Weights of a small transformer language model.
Size: 9 layers, width 448, vocabulary 8192, 34.9M parameters.
Training: 907M tokens, 6919 steps.
Each number is 128 + 24 x the weight over the matrix's rms, rounded and kept within 0 to 255. Layers, rows and columns count from 0.

# layer 2 attention query, 448x448, rms 0.067, rows 0-14,64-78,128-142,192-206,256-270,320-334,384-398, columns 224-279
[[204 142 127 138 157  82 123 139 115 151 152  75 118 157  87 148  98  54 175 109 150 140 182 140 167 149  83 151  43 233 144 157 105  85  50 124 133  80 114 135 112  48  54 157  69 100 104 166 122 119 152 110 200  82 112 131]
 [ 87 128 146 140  94 131 179 151 149 113 131 156 100 140 142 131 119 156 147 122 117 142  89 116 121 126 110 150 115  93 139 112 134 162 153  91 119 170 155 118 107 122 112 121 113 114 122 165 120 100 166 133 109 138 146 105]
 [100 145 141 112 141 142 121 123 117 111 149 131  62 126 146 139 132 144 129 146 142 160  89 126 147 110 122  81 139 106 103 104 150 148 158 101 132 132 140 157 133 125 163  97 135 117 165 110 149 123 147 152 111 152  88 143]
 [131 126 132 110 119 142 123 138 124 153 113 120 137 136 141 118 157 134 124 126 159 101 114  97 110 113  85  84 166  89 137 113 119 127 164 125 150 117 116 143 150 121 139  92 109 126 148  72  95 119 139 162 133  93 122 132]
 [135 134 107 121 136 129 142 143 146 149 107 113 140 129 145 145 126  78 125 134 117 134 129 135 140 134  97 137  88 150 129 135 107 101  68 124 133 142 108 133 118 121 107 150 103 102 112 130 103 131 120 114 125 139 121 131]
 [133 107  79 132  85 150  99 142 122  76 127 160 160  87 132 144 138 170 120 100 111 103 116 144 155 136 194 169  81  98 114 112  99 141 154 145 111  91 111 105 130  87 183 169 103 102 154 120 145 147 157 160 143  59 122 143]
 [101 136 103 127 170 132 127 134 131 118  87 108  90 149 107 114 142 140 176 126 126 131 100 107  82 109 136  92 160 136 122 130 131 108 118 176 114 147 113 149 107 135 155 136 155 135 114 135 130 111 129 128 103 125 129 119]
 [ 96 141 106  85 122 144 158 136 133 120 118 137 187 123 151 109  99 176 162 139 140 126 112 127 163 139  53 135 155 122 110 141 145 142  92 123 152 112 158 133 139 161  79 125 150  97 133 142 117  82  98 146 173 130 122 118]
 [151 116 170 146 126 132 157 140 131 101 112  99 151 118 138 123  99 148 137 127 147 111 157 137 153 127 127 164 137 124 154 125 114 135 107 118 123 112 133 154 133 122 126  83  76 134 117 130 135 118 108 129 145 111 146 147]
 [106 110 122 110 133 131 129 125 154 154 119 133 108 139 139 116 106 100 154 107 102 107 152 107 104 135  89 126 109 111 104  90 102 129  99 102 135  86 142 116 109 147 151 115 163 124 106 164 118 141 161 133 156  82 146 116]
 [172 140 148 131 140 109 156 115 124 135  98 142 165 144 172 114 110 124 120 101 136 137 141 127  94 126 143 182 166 160 117 121 119 113  92  89 120 133 135 141 112 119 148 121  97 117 121 118 147 119 154  99 124 132 113 141]
 [160  96 143 106 114 132 111 102 122 110 141 139 134 144 158 140 134 178 146 145 104 116 149 124  97 108 106 114 133 135 129 124 142  93 128 148 103 128 112 179  99  95 151 150 167 138 100 134  96 108  93 111 121 105  91 104]
 [126 130 132 133 146 138 147 114 131 116 109 129 108 158 149 125 136 125 148 111 157 160  46  58  85 132  91 164 114 146 133 125 122 112 125 109 148 146 147 130 123 125 183 150 102 123 107 106 140 135 169 100 136 150 160 115]
 [ 81 146 152 105 157 103 146 102 138 137 104 173 180 120 134 124 115 161 135 114 146 133 108 122  90 122 143 146 144 102 159 147  97 145 123 119 148 117 130 118 159 130 123 129 105 108 166 181 157 136 140 139 100  95 112 136]
 [105 151 109 117 139 123 158 127  70 181  92 132 114 129 127 135 118 151 110 149 114 130 104 136 120 123 120  95 105 106 133 109 132 145  81 181 117 151  89 119 152 117 105  72 192  92 146 153  99 150 156  95 110 126  96 173]
 [158 134 165 121 130 138 114 133  96 104 118 131 149 132 126 155 140 110 143 112 122 125 139 132 183 127 142 119 112 136 121 149  93  71 100 102 151  94 160 112  97 133  99 103 142 121 124 149 113 122 111 115 130 127 123 139]
 [116 143 133  99 103 115 163 121 159 143 129 121  78 140 191 118 134 176 112 136 146 150 103 109  95 126 132 150 146 133 149 111 175 163 159 116 148 156 102 181 154 135 158 168 146 119 134  91 136 112 167 125 112 164 152 103]
 [125  99  98 112 105 122 150  87 110 143 138 138 115 130 162 128  86 123 123 136 122 105 111 129 129 135 130 129 143 102 126 113 136 164 131 134 136 145 109 134 114 128 162 131 131 129 129 105 125 122 133 114 133 121 139 104]
 [ 90 131  91 112 145  98 143 118 131 125 133 169 127 157 147 139 129 134 121 123 143  90  97 129 181 126 103 142 145 119 157 154 134 162 146 142 179 173  96 149 145 136 127 121 116 114 119 128 148 107 173 132 131 140 128 123]
 [126 160 131 139 109 136 112 111 133 118  67 131 122 152 147 129 130 113 123 135 122 112 140 149 116 142 138  92 157 139 132 165 118 111 106 121 118 118 134 145 163 122  99 122 129 123 123 146 139 106 130 124 109 125 107 154]
 [115  87 134 122  98 126 108 131 115  98  99  92 138 160 154 129 138 151 131 136  88 129 119 149 182 126 175 125 124 117 129 144  81 110 178 166 136 132 131  93  80 171 154 100 102 150 142 140 138 161 129 152 115  92 118 137]
 [128 108 112 118 181 140 135 118 125 163 181 166 119 109 139 129 139 119 105 106 167 122  81  85 100 111 134 146 148 124 108 124 168 160 148 146  89 132 122 144 129 126 115 144 124 137 132 119 125 126 122 122 129 137 123 164]
 [111 148 130 127 120 144 119 123 115  96 179 109 133 150  92 147 132  71 128 142 115 119 129 114 155 128 139 161  94 113 133 122 131 143 112 193 132 132 140  85 164  94  96  68 159 148 141 163 145 124 139 104 115 127 107 130]
 [ 98 130 173 139 129 154 166 134 164 114 172 125 112 100  85 122 171  85 123 114 125 151 127 118  87 135 118 147 123  75 128 136 128 106 148  85 142 141 126 173 126 138  96 120  98 128 116 157 102  98 115 129 126 121 127 134]
 [117 165 139 150 161 128 113 139 165 169 119 128  89 138  95 104 163  88 107 101 146 110  99 150 155 152 126  82 140 129 113 141  73 108 125  92 115 196 122 147 149 166 115 125 137 115 175 130 140 106 166 124 133 140 208 117]
 [118 108 111 113 120 122 106 125 110 110 134 139 115 128 162 132 172  89 109 101 139 113  94 121 111 144 138 127 136 131 113 115 151 111 147 118 139 153 138 108 120 113  95 110 103  78 102 142 105 127 153  95 188 134 171 113]
 [178 136  96 149 122 145 153 121 128 129 123 157 151 132 152 132 124 137 137 124  99 139 158 148 164 125  66 125 129  90 127 168 128 145 129 155 102 144  99 104 126 117 126 156 149 176  82 147 121 132 114 117 145 140 148 151]
 [150 136 120 151 128 111 167 120  90 116  51 125  94 126 166 153 138 117 153 135 108 123  95 122 135 130  77 122  98 152  77 110 164 154 129 157 103 127 157 142 180  41 116  95 123 140 101 128 131 115 116 111 131 131 153 154]
 [ 76  79  69  94 137 132 113 116 160 129 156 141 127 126  76 114 102 137 117 153 140 136 155 128  97 134 139 163 103 138 117 133 122 151 144 144 147 152 111 136 111 168 110 135 118  90 119 119 140 143 100 135 170 130  76 123]
 [131 169 164 156 112 120 157 115 146 103 176 133 128 120  81 104 136 111 117 146 169 166 111  86 104 152 134 127 154 148 127 125  73 187 100  62 135 116 148  95 131 123 120 134 126 124 122 185  94 152 118 146 143 156  95 147]
 [131 130 110 141  91 132 151 114 123 160 145  80 120 159 118 108 109 108 129 164 164 144 122 130 113 143 121 154 137 125 140 109 134 132 100  98 125 163 104 106  45 174 151 158 116 178 110 155 152 144  93 127 156 147 119  69]
 [100 142 124 153  81 123 152 146 129 142 125 148  96 117 139 107 107  79 137 136 131 136 141 118 141 127 115  96 158 111  58 111 145 180 156 114  59  99 139 108  80 153  93 128 151 103 103 147 108 142 150 104 131 115 130 110]
 [124 113 104 109 168 135 155 133 113 105  64 185 116  96 140 164 144 221 129  86 130 102 138 111 162  93 110 124 138 122 135  90 132 103 161 132 146 152 167 140 185  78 134 105 157  80 166  74 106  93 136 121 116 100 102 174]
 [111 144 114 137 123 144 136 131 100 126 124 137 122 127 116 129 136 137 148 128 100 102 128 143 110 114 116  99 162 106 168 140 132  89 135 145 142  90 168 146 149  84 128 129 129 147 108 120 104 124 132 141 113 133 140 125]
 [140 105 116 127 155 137 132 146 169 158 167 124  75 144 131 144 121 114 120 114 151  86 121 105 109 115  78  93 117 121 124 146 151 134 105 145 104 113 113 139 166 130  93 142 129 122 101 149 142 137 154 108 143 112 125 130]
 [ 93 108 124 104 118 126 149  99 122 116 151 123  99  95 131 152 117 102 121 141 160 128 144  93 157 126 154  73 106 125 163 157 142 113 147 102 138  68 110 107 118 145 142 104 110 132 153 128 159 126 148 148 160  86  77 124]
 [ 93 109 151 146 139 123 116 118 139 101 117 143 102  93 113 151 107 169 123 128 115 153  93 128 151 140 100 156 159 108 127  88  80 119 142  82 151 175 112 134 128 134 111 118 134  99 131 140  96 121 126 135 130 126 191 137]
 [137  98 171 100 153 139 122 121 140 148 148  99 183 134 118 109 146 126 114 145 185 101 177 119 100 122 105 131 109 149 146 130 118  70 112 158 131 111  92 179 125 220 149 157  94 103 144 130 138 124 116 163 115 109 200 124]
 [140 154 108 151 160  98 147 144 163 137 114 143 135 110 130 125 155 201 100 132 137 125 164 129 102 133 113 150 143 185 107 118 114 142 134 130 144 155 100 177 107 148 115 148 105  93 169  90 140 126  81 128 125 144 147 122]
 [109 147 136 149 141 121 170 134 136 138  82 185 116 136 139 134  69 140  99 126 128 170 127 128 105 120 137 125 119 118  93 126 103 151  92  99 143 124 126 114  91 115 131  20 111 177 129 155 137 120 134 133 129 122 136 103]
 [134 166 141 134  96 152 126 143 126 100  78 141 132 123  93  99 135 131 131 121 149 136 120 141 140 146 102 182 169 131 104 130 116 166 193 116 145 191 127 116 147  98 146  98 110  85 110 127 132 122 120 151  84 129 116 105]
 [132 142 138 131 127 140 113 144 123  95 123 144 125 131 126 145 112  97 114 126 172 105 119 105 113 114 115 135 112 126 153 138 105  92 114 118 109 118 110 114 111 159 122 125 138 109 141 103 128 141  87 124 119 129 141 118]
 [ 99 114 108 132 152 120 145 132 131 128 114 148 115 151 133 131 120  69 142 149  96 132 103 158  84 128 119  65 121 138 123 132 128  82 165 109 138 122 140 119 116 162 142 141 143 111 142 127 106 166 144 116 153 109  52 122]
 [138 117 105 123  39 134 143 142 121 122 146 126 127 169 115 130  77  79 152 168  88 115 103 117 118 159 124 126 141 164 145 144 103 109  94 147 134 144 127 113 132  91 140 147 141 144 146 147 133 136 148 139 116 143  99 132]
 [ 88 138 150 134 111 127 146 115 125  89 195 107 131 138 159 105 170 144 127 150  99 121 161 142 121 115 128 127 131 119 171  74 129 122 140 104 136 107 121 173 145 128 147 133  99 134 126 150  95 117 120 128 176 116 173 144]
 [167 127 136 115  89 137 121 108 118 154 140 139  95 156 160 125 146 114 136 134 116 132 144 137 122 101 101  70 101 133 123 101 123 151 101 116 112 122 162 122 136 125  84 131 114 132  83 172 117 160 152 122 167  99 114 114]
 [ 74 144 128 117 120 105  82 128 133  87 131 141  32 143 187 120 118 131 154 137 144 123 133 140 105 140  71 126 130 106  83 128 121 175 129 131 101 137 140 119 119 174 117 146 125 118 135 127 129 102 117 120  73 143 122 101]
 [ 77 112 104 119 165 103  70 139 138 111  95 148 141 130 117 148 104 192 126  65 108  88  98 101 158 124 127 122 133  90 188 156 162 165 123 154 142 135 124 164 113  97 152 112 153 144 108  91 140 140 124 131  67 114 151 108]
 [ 93 104 140 115 106 102 137 117 161 120 120 130 107 180 157 130 128 140  82 131 119  58 112 135  96 144 126 139 129 101 172 128 131 137 144 141 148 142 108 157 139 100 202  87 134 150 143 102 132 118 170 146 124 148 143 126]
 [150 117 125 160 122 140 145 143 156 166 117 100 118 115 123 126 124 136 132 109 157 112 148 129 148 137 134 106 100 119 117 124 128 138 127 103 143  98 103 132 159 149 142 150 113 124 122 109 113 137 123  90 119 125 171 136]
 [112 108 120  79 143 100 127 112 128 107 132 129 119 159 136 134  98 133 109  65 124  87 114 142 181 103  82  80  94 121 174 138 113 123 111 178 144 122 147 114  81  82 162 156 137 105 128 149 139 109 134 147 128  72 138 150]
 [ 98 119 138 118 136 115 172 129 128 113 119 175 136 139 120 139 135 158 125 122 121 131  71 102  88 123 145  89 186 120 125 103 155  94  86 138 148 164 136 131 132 143 146 148 152 136 100 127 125  99 152 184 157 156 128 111]
 [112 128 130  99  75 117 142 125 139 114 126 146 120 133 113 108 140  80 133 117 150 115 136 129 115 128 127 151 144 124 132  78 125 124  96 128 148  90 158 100 146 114  79 144 118  68 160 163 126 119 128 138 107 141 110 121]
 [168 122 124 146  75 137 107  91  90 140 120 116 135 121 126 147  92 137 115 139 173 123 155 121 134 163 118 148 134 125 127 148 102 161  79 131 125 132 134 116 132  86  94  88 121  89 176 146 113 106  68 104 110 153 136 118]
 [127 121 101 122  92 142 148 100 139 162 129 105 115 108 114 134 141  67 131 116 111 139 126 132 157 124 160 175 162 125 130 107 113 108 102 110  77 105 113 103 170 175 137 118 146 145 103 129 123 143 106 127 139 135 141 129]
 [137 163 121 122  92 142 127 123 152 126 117 167  80 101 115 100 111 135 182 141 167 146 153 153 175 115 151 144 140 103 124 140 137 114 136  93 140 112 111  88 111 128 143 156 131 134 158 124 135 104 134 101 136 115 122 127]
 [110 141  88  93  65 130 101 123 121 144 124 146 167 161 123 127 134 148  97 140  91 101 108 116  94 107 143 123 126 162  71 125 133 161 123 139 148  97 113 132 138 141 114 168 138 144 108 124 148  96 130 131  96 104 156 108]
 [119 123 151 132 105 164 151 119  96 139  97 109 105 140 137 140 108  87 136 117 171 122 162 128 108 114 133  91 136 151 132 124 149 106 107 144 136  72 143 177 177 115 141 114 176 111 150 102 150 117 144 131 138 135 100 148]
 [137 143 101 111 137 120 107 146 139 119 141 113 141 112 110 110 151 139 126 121 108 100 134 119 102 150 128 106 126  93 121 169 113  94 137 141 131 108 115 129  94  69  92  88 166 158  73 131 161 107 184 157 144  89 126 132]
 [122 120 142 120 176 100 131 135 135 141 118 137 129 134 144 133 117 176 102 134 127  76 127 124 136 133 103  87 147 150  86  47  86  92  83 137 153 103 141  89 131 103 141 142 149 120 122 132 108 149 102 121 147 140  70 133]
 [119 119 131 130 126 124 137 133 158 118 130 120 130 129 134 131 131 132 135 122 119 113 130 132 124 130 138 109 127 125 133 122 125 124 138 111 125 137 124 131 124 150 117 125 117 140 148 132 115 132 128 110 136 142 140 122]
 [129 134 120 131 123 124 151 126 148 114 120 146 125 117  95 102 113 138 132 156 107 161 137 149  94 111 154 145 120 107 110  67 148 148 129 153 122 117 128 116 153 108 120 136 157 131 119  75 111 139  95 134 119 145 129 161]
 [116 137 101  98 133 131 135 122 129 130 124 132 116 126 128 150 114 131 151 138 149 138 117 135 136 119  95 155 125 115 127 152 158 126 144 133 104 130 140 119 127 114 153  85 130 114 112 125 128 120 109 128 137 115 134 134]
 [138 106 112 132 115 145 115 115 119 125 120 138 102 118 106 100  69 136 146 181 148 127 128 126  94 146 119  84 106 104 162  84  93  97 171 132 143 161  96 158 105 145 155  86 106 112 121  66 125 130 106 133 115 163 117 143]
 [119 148 118 117 118 146 138 123 132 151 138 133 105 166 103 126 144  87 149 142 139 119 135 123 115 117 140  68 114 140 124 120 116 145 106 125 108 103 136 147 112 108 138 138 133 128 163  99 127 142 124 101 147 152 105 129]
 [123  98 125 123  93 117  55 117 140 143 132 109 150 136 125 121 131 102 146 147 138 115 121 153 141 128 109 134 112  97 152 132 102 170 173 174 119 102 110 103 139 130 127 155 118 131 137 184 146 120 123 156 131 127 128 143]
 [139 126 135 119 130 138 150 128 126 108  82 167 108 106 115 153 101 193 118  96 161 128 106  96 108 130 138 198 167 138 178  74 112 110 123 143 115 154 152 138  88 129 152 108  85 137 116 129 127 101  94 116 127 146 122 110]
 [119 136 138  98 105 115 143 121 159  97 155 125 129 101 122  97 133  83  97 170 176 121 133 131 153 130 132 117 123 126  99 136 127 124 184 157 158 108  83 193 152 134 131 118 170 155 182 141 132 130 123 120 144  96  98 106]
 [121 139 110 153  96 127 203 142 153 150 164 108 157 100 149 132 145 141 119 141 148  76 113  88 123 119 132 135 132 142  96 131  90 175 137 117  87 135  96 152 138  69  98 108 135 115 104 142 103 138 170 147 125 145 193 123]
 [109 117 167 156  76 138 135 142 134 134 136  78 101 132 145 146 120 167  89 126 111 148 134 118 114 145 143 180 168 125 137  99  83 143 122 100 117 109 123 107 148 180 144 111  99 203 173 131 127 137 140 135 144 121 100 138]
 [120 128  97 119  92 159 151  96 113 128 141 157 127 146 144 156  81 141 104 132 142 114 150  92 166 142 132 152 160 129 111 113 113 116 108 130 186 132 149 127 105 166  97 143 103  86 129 162 142 168 129 110 137 102  98 109]
 [168 184  93 133  85 129 102 117 164 142 117 114 147 128 121 127 120 165 123 109 181 112 127 119 124 122 131 122 118 158  90 115 153 111 156 119 109 150  85  69  56  54 143 148 149 155 153 103 147 133 142 158 173 148 141  98]
 [171 146 153 163 115 159 134 133  76 108 133 117  94 154 158 103 156 175  92 128 134 118 119 128 114 113 112 118 127 162  88  88 101  90 102 153 160 133 131 116 132  95 139 149 144 143 139 128 128 134 132 117 148 114 135 120]
 [ 75 117 122 117 143 115  85 118 120  99 152 133 123 152  96 109 126  85 136 164 121 148 106 138  84 144 122 106 115 148 129 123 111 166 140 142 118 133 118  93 115  73  96 130 146  78 113 163 131 116 193 143 140 132 107  94]
 [127 135 173 131 158  86 160 114 149 175 141 129 106 114 144 121 134  69 134 115 131 151 136  90 160 103 140 122 136 143 129 106 126 169  95  81 149 122 116 126 148 149 162 100 142  80 138 161  81 146 165 154 101 167 138 140]
 [124 150 104 115 110 196 157 146 168 140 125  83  74  70 153  67 130  72 147 163 158 140 207 130 126 142 146 123  92 163 122 126 126 140 138 187 135 119 104 134 134 105 141 121 152 123 145 166 116 174  99 147 214  88 116 147]
 [130 133 140  95 126 111  93 108 119 101 136 183 126 145 146 120 141 140 111  85 156 117 109 105  81 129 107 154 134 109 179 129 140 165 113 139 115 144 101 151 145 130 122 125 114 133 157  88 122  75 152 159 127 150 104  97]
 [132 118 182  95 118 116 108 108 114 134 148 154  86 134 112 142 183 183 135 103 172 102 101 115 143 105 120 113 178 126 177 126 167 121  98 133 201 139 111 133 149 136 101 120 100 122 142  69 129 113 155 119  72 121  64 154]
 [112 125 122 132 143 105 134 102 116 155 165 153 195 154 145 138 141 139 155 134 127 100  88 146 107 114 126  89 105  99 130 117 158 121 154 144 112 126 143 117 125 132 106 116 141 127 113  46 104 148 129 123 111 140 142 138]
 [129 105 160 147  96 127 107 173  97 142 142 147 120 123 119 121 111 132 142 128 127 137 163 118  97 107 118 121 169 131  96 121 137 123 110 120 141 124 131  99 100 142 149 145 145 142 107 158 140 133 107 127 149 130  74 156]
 [133  84 114 115 108 115 135 106 105 110 114 119 179 111 105 103 137 193 111 114 101  82  81 113 185 115  79  69 131 136 122 138 127  73 103 124 118 102 140 138 118 161 151 164 128 108 106 102 119  98 105 157 166  83 158 124]
 [ 87 147 148 126 150 119 120 120 148 144 137 143 133 137 113 115 194 133 105 114 134 169 160 120 137 117  94 134 149 112 130 114 133 102  95 158  95 116 144 151 135 154 120 104 157 129 130 153 135 126 154 127 123 150 132 124]
 [114 100  72 113  98 142 122 125 162 155 114 171 140 108 123 109 151 138 117 159 103 178 147 117 158 132 139 169 108 122 100 121 129 165 104 127 137 110 149  83 135 151  95 141 132  97 173 153 129 108 155 112 166 147 102 132]
 [152  83  89 136 130 133 138 145 147 119 125  50 109 126 151 137 112 100 103 150 156 134  83  98 168 121 143 161  77 106 113 119 142 195 128 143 149 116 125 179 133 138  89 171 106 125 134 124 129 128 145 108 137  89 168  82]
 [114 140 118 119 107 108  99 139  92 168  55 125 150 113 141 131 150 128 128 111  93 130 112 116 108 147 178 122 163 153 107  90 146 103 119 127  78  67 141  71 161  55 144 127 121 148 124 121 149 152  91 135 144 110 142 143]
 [143 138  81 139 135 111 112 115 104 134 105 161 105 124 183 107 117  47 119 111  84 148 137 146 132 121 133  91 139 111 101 149 146 164 108 111 129 124 173 138 101 125 124  76 108 153  99 123 133 115 161 110 112 139  98 117]
 [116 149  83 111  82 137 149 111 166 113 136  95 147 150 129 149 160 202 122 104 129  57  93 133 187 125  86 120 107  99 123 142 135 100 111 145  94 118 135  98 142 117  85 116 148  62 148 142 118 119 151 124 100 121  86 141]
 [117 178 157 113 136 128 149 111 143  98 101 180 112  99 110 154 101 182 107 147  95 169 103 118 140 153 168 101 123 123 101 151 131 192 162 118 127  99 131 159 117 105 134  97 105 116  96 125 129 135 144 152 141 158 116 153]
 [107 133 175 100 152 114 118 144 159 136 122 131 135  78 109 124 131 133 142 134 140 122 172 155 143 136 130 142 154 158 194 166 123 117 134 165  68 139  85 126 123 158 110 140 144  85 120 112 134 151 133 116 113  94 107 172]
 [140 145 141 132 157 135 108 129 118 148 104 147 161  93 137 133 151  74 116 116 240 137 135 110  86 105 160 134 111 129 142 116 120 119  95 132 106 133 144  50 131  78 127 141  79  99 110 179  98 147  80 135 147 138 106 131]
 [166 159 170 186 146 144 120 123  99 138 133 111 159 162 131 159 182 105 120  86  67 139 125 133 153 114 147  86 126 144 113 159  66 143 164 107 164 102 161  91 119 129  79 146 144 149 154 165 123 131 101 129 143 119  75 159]
 [ 80 126 118  96 104 141 137 144 129 126 150 140  83 122 121 127 116 152 161 155 152 134 108 131  44 121 135 110 163  73 110  88 182 165 127 113 146 132 125 159 120 118 139 145 107 102 152  93 124 149 161 136  78 130  83 107]
 [ 97 111 113 133 172 121 142 121 140 106 128 157 141 123 111 140 125 166 125 138 121 110 125 128 135 132  94 139 154 126 128 134 127 145 142 153 147 149 142 125 126 132 153 123 164 124 122  94 119 115 152 133 119 128 112 106]
 [118 140  85 123  89 101 121 127 177 102  94 137 129 124 129 108 148 138 120 158 139 135 106 110 127 134 147 128 132 127 156 122 108 140 108 110 146 156 100 149 106 136 162  96 127 127 163  94 130 151 141 163  99 161 133 151]
 [152 142 135 124 138 128 128 133 121 122 116 105 107 140 112 114 142  98 140 135 125 167 115 150 119 140 150 143 137 150 108 143 123 129 108 121 121 107 139 127 128 104 109 138 124 161 109 132 133 116 148 124 125 114 117 158]
 [161 111 158 145 126 139 107 115 162 136  98 159 146 147 162 126 107 106 124 144 113 106 113 121 184 108 150  89 144 128 131 102 121 116 125 151 130 137 137 119 118 131 158 135 122 177 133 145 151 165 167 141 171 101 178 108]
 [122 116 105 115 122 113 111 119 161  94 121 139 134 121 108 130 116 158 150 130 179 111 139 114 124 128 123 131 156 121 151 123 123 104 102 113 122 138 111 165 124 117 148 149 155 111 115  89 121 132  89 128 107 137 131 114]
 [126 149 126 145 125 126 188 146 132 101  95 116 123 122  85 123 130  95 117 170 114  97  97 161 102 127 118 135 117 113 102 142 133 123 135 151 172 117 137 130 129  94 138 110 139  86 171 155 127 124 156 140  85 129 123 124]
 [156 146 113 139 103 132 127 116 152 126 163 112 137 152 132 135 180 125 143 128 160  93 142 110 139 145 112 103 104 154 112 100 127 142 126 128 123 117 102 136 157  92 132 121  93 147 152 165 125 141 132 140 128 125 144 137]
 [124 137 140 135 140 123 122 140 121 160 166 160 163 158 150 145 129 118 119 129 105 139 127 168 125 139 151 176 115 134 135 153  97 157 126 113 142 107 127 113 150 183 149 103 131 120 113 146 114 133 140 121 145 144 160 147]
 [127 156 138 119 177 144 144 110 100 159 113 150 140  78 132 126 119 140 113 120 105 128 118 101 142 137 119 146 149 154 149 123  95 134 138 134 142 129 120  96 111  87 206 146 142  95 194 147 165 141 149 130 114 118 133 100]
 [120 127  99 128 124 126 160 145 125 162 182 114 114 129 145 124 101 141 108 131 115 116 109 127 127 132  73  91 120 127 128 111 152 185 132 134 145 108 132 135 126  94 144 119 142 150 112 133 113 113 143 126 132 130 146 127]
 [135 174 190 160 123 141 110 131 153 146  94 142 123 137 149 136 112 144 114  92 152 144 107 101 110 111  90  89 109 162 133 118 124 110  68 124  89 137 153 134 143 112 112 119 160 173 120 127 151 124 135 118 112 124 106 150]
 [106 159  74  97 172 142 108 114 123 117 109 166 161 119 119 119 122 139 181 158 137 134 150 137 133 140 126 157 139 122 180 145 134  94 160 134 143 139 117 111  76 138 134  88 133  62 109 134 148 134 110 136 112 135 155 125]
 [103 133  82 119 108 131 114  93 134  99 118 137 104 141 172 121 154  73 113 126  68  97 102 155 184 141 146 129  99 111  90 169 131 132 113 109 110 130 105 128  99 117 107 134 161 105 120 118 116 137 147 144 110 148  80 163]]
# layer 2 attention key, 64x448, rms 0.0604, rows 0-14, columns 224-279
[[150 135 138 145 113 125 134 145 145 169 121 116 150 116 121 129 127 118 156 168 119 150 151 153 148 151 137 161  97 135 146 164 120 147 130 155 146 168  76 112 125 138 113 115 102 122 168 118 155 161 108 122 163 114  90 113]
 [118 141  97 101 140 148  97 145  87 106 166 139 130 102 100 129 125 141 110 159 111  95 102 115 124 136 106 101 154 134 136  95 124  95 122 145 105 122 142 100 112  96 137 125 143 110 116 132 112 112  99 114 111 114 158 117]
 [113 141 141 127 128 134 135 138 166 147 108  93 118 108 123 134 148  90 123  99 139 125 134 167 150 121 141 122 101 142 142 160 111 110 126 132 127  94 132 120  94 173 142 138  88  94 142 103 121 129 121 134 123 119 107 132]
 [106 175 125 139 177 119  92 127 122 114  95 157 130 142 123 137 118 115 104  90  92 137 136 119 117 116 130 148 161 135 109 167 122 142 133 106 114 128 115 142 116 129 116 135 148 112 139 105 126 118  92 119  99 109 107 113]
 [114 167 112 131 136 140 124 119 107 161 140 137 135 152 133 122 143 140 174 121 155 105 145 155 189 120 105 132 126 114 110 138 102 141 134 120 161 133 114 117  96 134  64 120 109 127 145 131 143 133 113 102 152 131 129 106]
 [129 146 112 122 104 124 113 131  92 131 136 128  94 129 134 120 122 127 141 134 140 104 134 143  82 125 133 131 128 111 172 116 116 119 101 113 112 134 184 152 144 138 138 131 174 120 138  90 111 132 134 158 125 140  85 143]
 [160 113 140 113 124 132 136 137 104 144 137 137 154 110 105 121 142 131 128 124  97 167 128 105 119 120  90 159  90 109 108 111 147 111 141 134 116 158 121  95 106 114 147 123 175 101 155 129 143 146 136 125 113 106 139 162]
 [122 150 122 133 110 148 106 130 108 141 117 112 112 100 118 112 121 159 156 117 143  89 112 146  93 124 139 115 154 152 123 112 131 138 133 100 135 115 105 127  85 121 145 113 148 153 102 160 152 116 145 191 126 120 160 113]
 [158  81 129 154  94 130 125 127 120 123 113 163 108 112 104 123 115 121 116 113  77 132 180 145 104 113 109 182 111 154 135 128 107 103 112 118 130 126  96 116  92 126 143 118 114 183 126 162 153 164 111 138 135 111 157  99]
 [164 132 176 110 174 123 181 118 176 107 139 112 115 113 113  94 119 113 146 120 164 140 131 133 138 145 118 152 100 117 150 100 168 170 152 135 131 144 141 117 145 120  75 169 131  93 118 142 123 131  97 145 112  90 175 129]
 [109 136 139 139 103 159  80 135 156 124 176 110 153 150  92 121 154 108  96 130 163 105 128 122 101 106 144 142 104 113 116 103 140 114 132 144 114  79 135 126 130 132 111 107 158 120 113 103 116 130 151 173 119  86 148 138]
 [157 126 140 105 135 132  94 152 121 125  99 158 124 131 128 113 171 129 133 132 115 132 150 132 105 138 131 102 159 127 137 107 114 109 111 187 153  96 137 100 156  96 134 136 108 148 127  43  99 124 118 141 127 133  84 113]
 [146 128 126 156 164 107 149 155 181  82 161 137 192 126 112 148  78 135 134 126 114 162 149 131 138 141 140 154 125 124 181  90 128 125 127 127 122 146  98 114 106 149 111 120 137 119 148 127 146 157  81 124 149 125 133 106]
 [142  91 175 159 168 130  85 117 121 131  94 127 113  91 102 157 108 147 100 126 135 127 177 126 112 154 129 131 177 112 102  95 141 167 129 147 125  97 134 151 123 157  93 173 110 196 122 137 114 132 144 123 132 137 133 127]
 [126 146 126 120 132 158 125 143 136 132 147 145 147 158  86 143 117 165 109  65 155 136 132 148  91 130 123 179 167 102 102 170 127 132 126 121 107 159 106 111 127 150 146 148  64 162  90 154 112 157 107 119 135 148  99 107]]